Weights of a small transformer language model.
Architecture: LayerNorm before each block, learned positions, tied embeddings, normalized queries and keys.
Each number is 128 + 32 x the weight over its row's rms, rounded and kept within 0 to 255. Layers, rows and columns count from 0. Numbers have three digits each. The size before them is the row's rms in percent of the matrix's.

# q: layer 6 attention query, 192x192, rms 0.111, rows 107-120, columns 0-95
# k: layer 6 attention key, 192x192, rms 0.112, rows 107-120, columns 0-95
q107 087:139131116154098119126119144124166156158110144090149161082102096165109086135123103134137162159118054088143104124176083077126114162140093181132101135127093118162159114118122071161180111055168143109160109140038223111075174158172135100147111137083153123151167171186160129093138175099146139095
k107 080:127113173195181164122138100129071109098082157181097129116122122205085146130144176153089140126098115083184148185123146107127132135104128153109099139091141093135171179134153104142063139123146123180118150115042163143148157108096115150086085112135137126142144218121130108086110110141110106157
q108 095:172124173187168189145162123130188113166090187140094088193110154079149129111135113159136202191135130083141085085112143179139133156125177106133164148091145117103152116149134106194057128072127160110115145079093147133064181161141118112098150141098143148090135153115117150124136125090087100098
k108 086:133154175153163143148143164084156145121058144084134133188070139116167143124186121181041170154116129145106135116141139181148112138162119140149114180114154119132069097111171118117053121124133154131120181083078129135079119171159138063068147157100176155124100199095104125135136134097155106040
q109 060:133101128095159075144109152123168147120128147138125119107088179100174172166131154127087092081128112160143185143082131148175116148071071120164110020109127123136055106166118128169106120160139123165096197128164171099168122123159146114196140142109154104136097117097049089110081135131127133138
k109 078:145108163072151090147153150136092179123115134119115113143118137121125141123146131142061125114133119131148130155107139134143125139157087170131066000159124091122074164180143111133087110148162144157112181134126157136131078112140100130227135153141155139209137157113082080112129121134116131151
q110 099:156113158028186178180178130148139148138150146106083090130118089092159134135122136116110113109116118191166025126131174175062127122146118162118083138106103147167107106108094136111113148157123120156135186097100134158169147119122119148105134126116164146080109146049116137119046164176102110094
k110 098:129113137065146127140181171148150136125111152062117108132126082140136089089136060138101153091139147172153072082133104185050122158126141162087072175128130195134137087126109135150108094157066093156167140110082106113177140097169105137104147098120161105115075095095067137127055133143161103109
q111 098:122106102125121163075152100113112099162074137184147075136091165130116146126146162120134161157140115172113139132169101124100132093162096184096153112021120117165125108137147142120180097168159157155148068166068137126167149145127148158088127130146114105091117107126123131162164144134155130122
k111 091:136139114129078121143114083103113073170112111097207130140082106095149119144137203159150103146161130105054123177177111104105138054141159155094111124110152159153116149133075166091156120150145124151166129131099112159128085101144178131120142119117161136153156132140108138194103131194095118118
q112 088:180105144171146179098125090129119198145129154053128144163118157080214153134106146178135129114124082116219156125139098094087096084129168124108123094136090101154179137178115089118103158117126105104184094138073161150122110115174120155093117112071112107108136194088105109150159158145119094126
k112 088:110151154100157146172130104101115173154104188131178166108160113032129163154132159187115152096075143157128133115149077139122139139094138187081113078118137124160141126152094115161116153129130112189161154144035133104078120160165140157119131087089093155104115176079073097137170164129103111155
q113 103:163144148151158107203133113110164181117117141124158103149137090128098139190084106130113153151101132190108136156150102128099117175126155046135139163069125100137098166119152170148145121123117110152128166191135116114127154147089131158163143119046160123093136128094061102096098074159155197124
k113 082:179123154088153192181142141097092117111096150072140072137136098122160156114171178127129113110128117150135091154174082191123112116149142144197083138104191165122170136124154138160074065161102127109132134160142120130156087200151171162159166124097142127092155085179105134080108133146125122134
q114 084:115089105119127185175131111067152060166110150109126108150161065090065085152130145143102068154132119164093139148116117162104088121055157168115072130169155156174107114115074091176206124180108068141137126154089178123122110136133113084110102114090119157197112099185168145175177133168068195130
k114 081:110085162153097139134136139139084117130114030139097143078165090133114112135079177111110111186112141133172140155141147144141072026113094174153139140100079146104155131160136130133131138157147101179146137132117161173107105135148174132147135141146122130158145108167121190093139179102139096119
q115 078:188118099165131128099133121142149160092182093107079140173098158166101163148079143102099182116111102132096178191121155074066098129121144094098127148165153189120114118021139155100139127131092108071154105083124103117080155129155143078100172144154138168126152114134136136141130169116126150098
k115 093:205099110147142135076166183110170098066156105093125128127090147158118110179117124089132142097125073133128220123087122112081125178089122079163138047137146146163055137085146104132149121140097087099107139139124132116161155151155150112164142172143139115083072099141103082136109107089199114117
q116 093:125101131078128115147054193106132079147149101126150173186098097165062096168114184160154074140150122141166105188100107146153123070102121133194180136121093131161076062112129119129172094156092132104083122132160069115073113084142126188113113134113188187153175081129126150104112095106135106183
k116 085:134092165071137131137146152158182140115137144151122117171135101175079168126115174105128102115162110177071134137134216162147111108138130126102139176171094112113145081128102106154169154139106136156135080167148127079165104070127085124157095107142135113148151083135048154183170164175103144120
q117 089:105080153101128082157170130113160144095143074137096073116143127123120126111123132158111151173116179143128132105140160113121135201145103147111093068170145086186101106082109161119143102117115062154102192132175151142126100118167112115157119131127167142145120080143092131102122191146166095089
k117 087:111104151069129168201161121072120110172104108132125128111088085078148133127149138180104106171123138171142048101167138088148099144116124109122121181151150114172091102100124142082109136159125138071057150140130161118147097142130129127151123156134171117117136076070147106114091168143197069117
q118 102:110188136120141097099076150179082169136116197136103178145092120138103133093138133122125103069163140129138163120056101118166152193139142111075125159081086092150094090146158132141174143130154126171104107179139131079127175115153099148128109159144126123098115139132092107134082121110132144110
k118 109:101225157161155108097095141159100155167154195189103164147115148092144147115135149082090151061108101083060111122064121151143143148092219090107170164107056106093096106141179167117125147118159145148135143179197184100128164075143141139098116104115139128138125129140094084111130167130108098095
q119 097:127126123124189091125157114150109102097134119146129157135121156152167105170084102090183061125136159120137144141143143119086125144185173167122051074122139154074111162080100122179175100103087107128094130140141097105140219135178127085138076151139118126106128130091103192091103075110134129168
k119 105:136099135071128120191143128107130126088141125097157125106176134115179112187068124044112051093118160187096156100084104138100122127103172128086039110131151171185137168101103122146165117116079100161116129112146072108169152084156139094106161143164159134086115061051140207142100149155192098133
q120 095:141146117141150089069162130134158127130160161120152062142091146121194141134141127094126137115134116070153115065044096108167125105166155114179174085137084180113091134163144139108148091098114160037105170073130092125094138122153088094091081102115148144135135173135142128180125149196115107080
k120 091:043099128134139114073133133132120176127163144131157104115118120123152106119128139119139164134118173131090144068130105075149192136134154157133136125147115163053127113133165088101080098166140124115126188104178131109131133161118092108101130065146131176149096161120139105116175155186154056127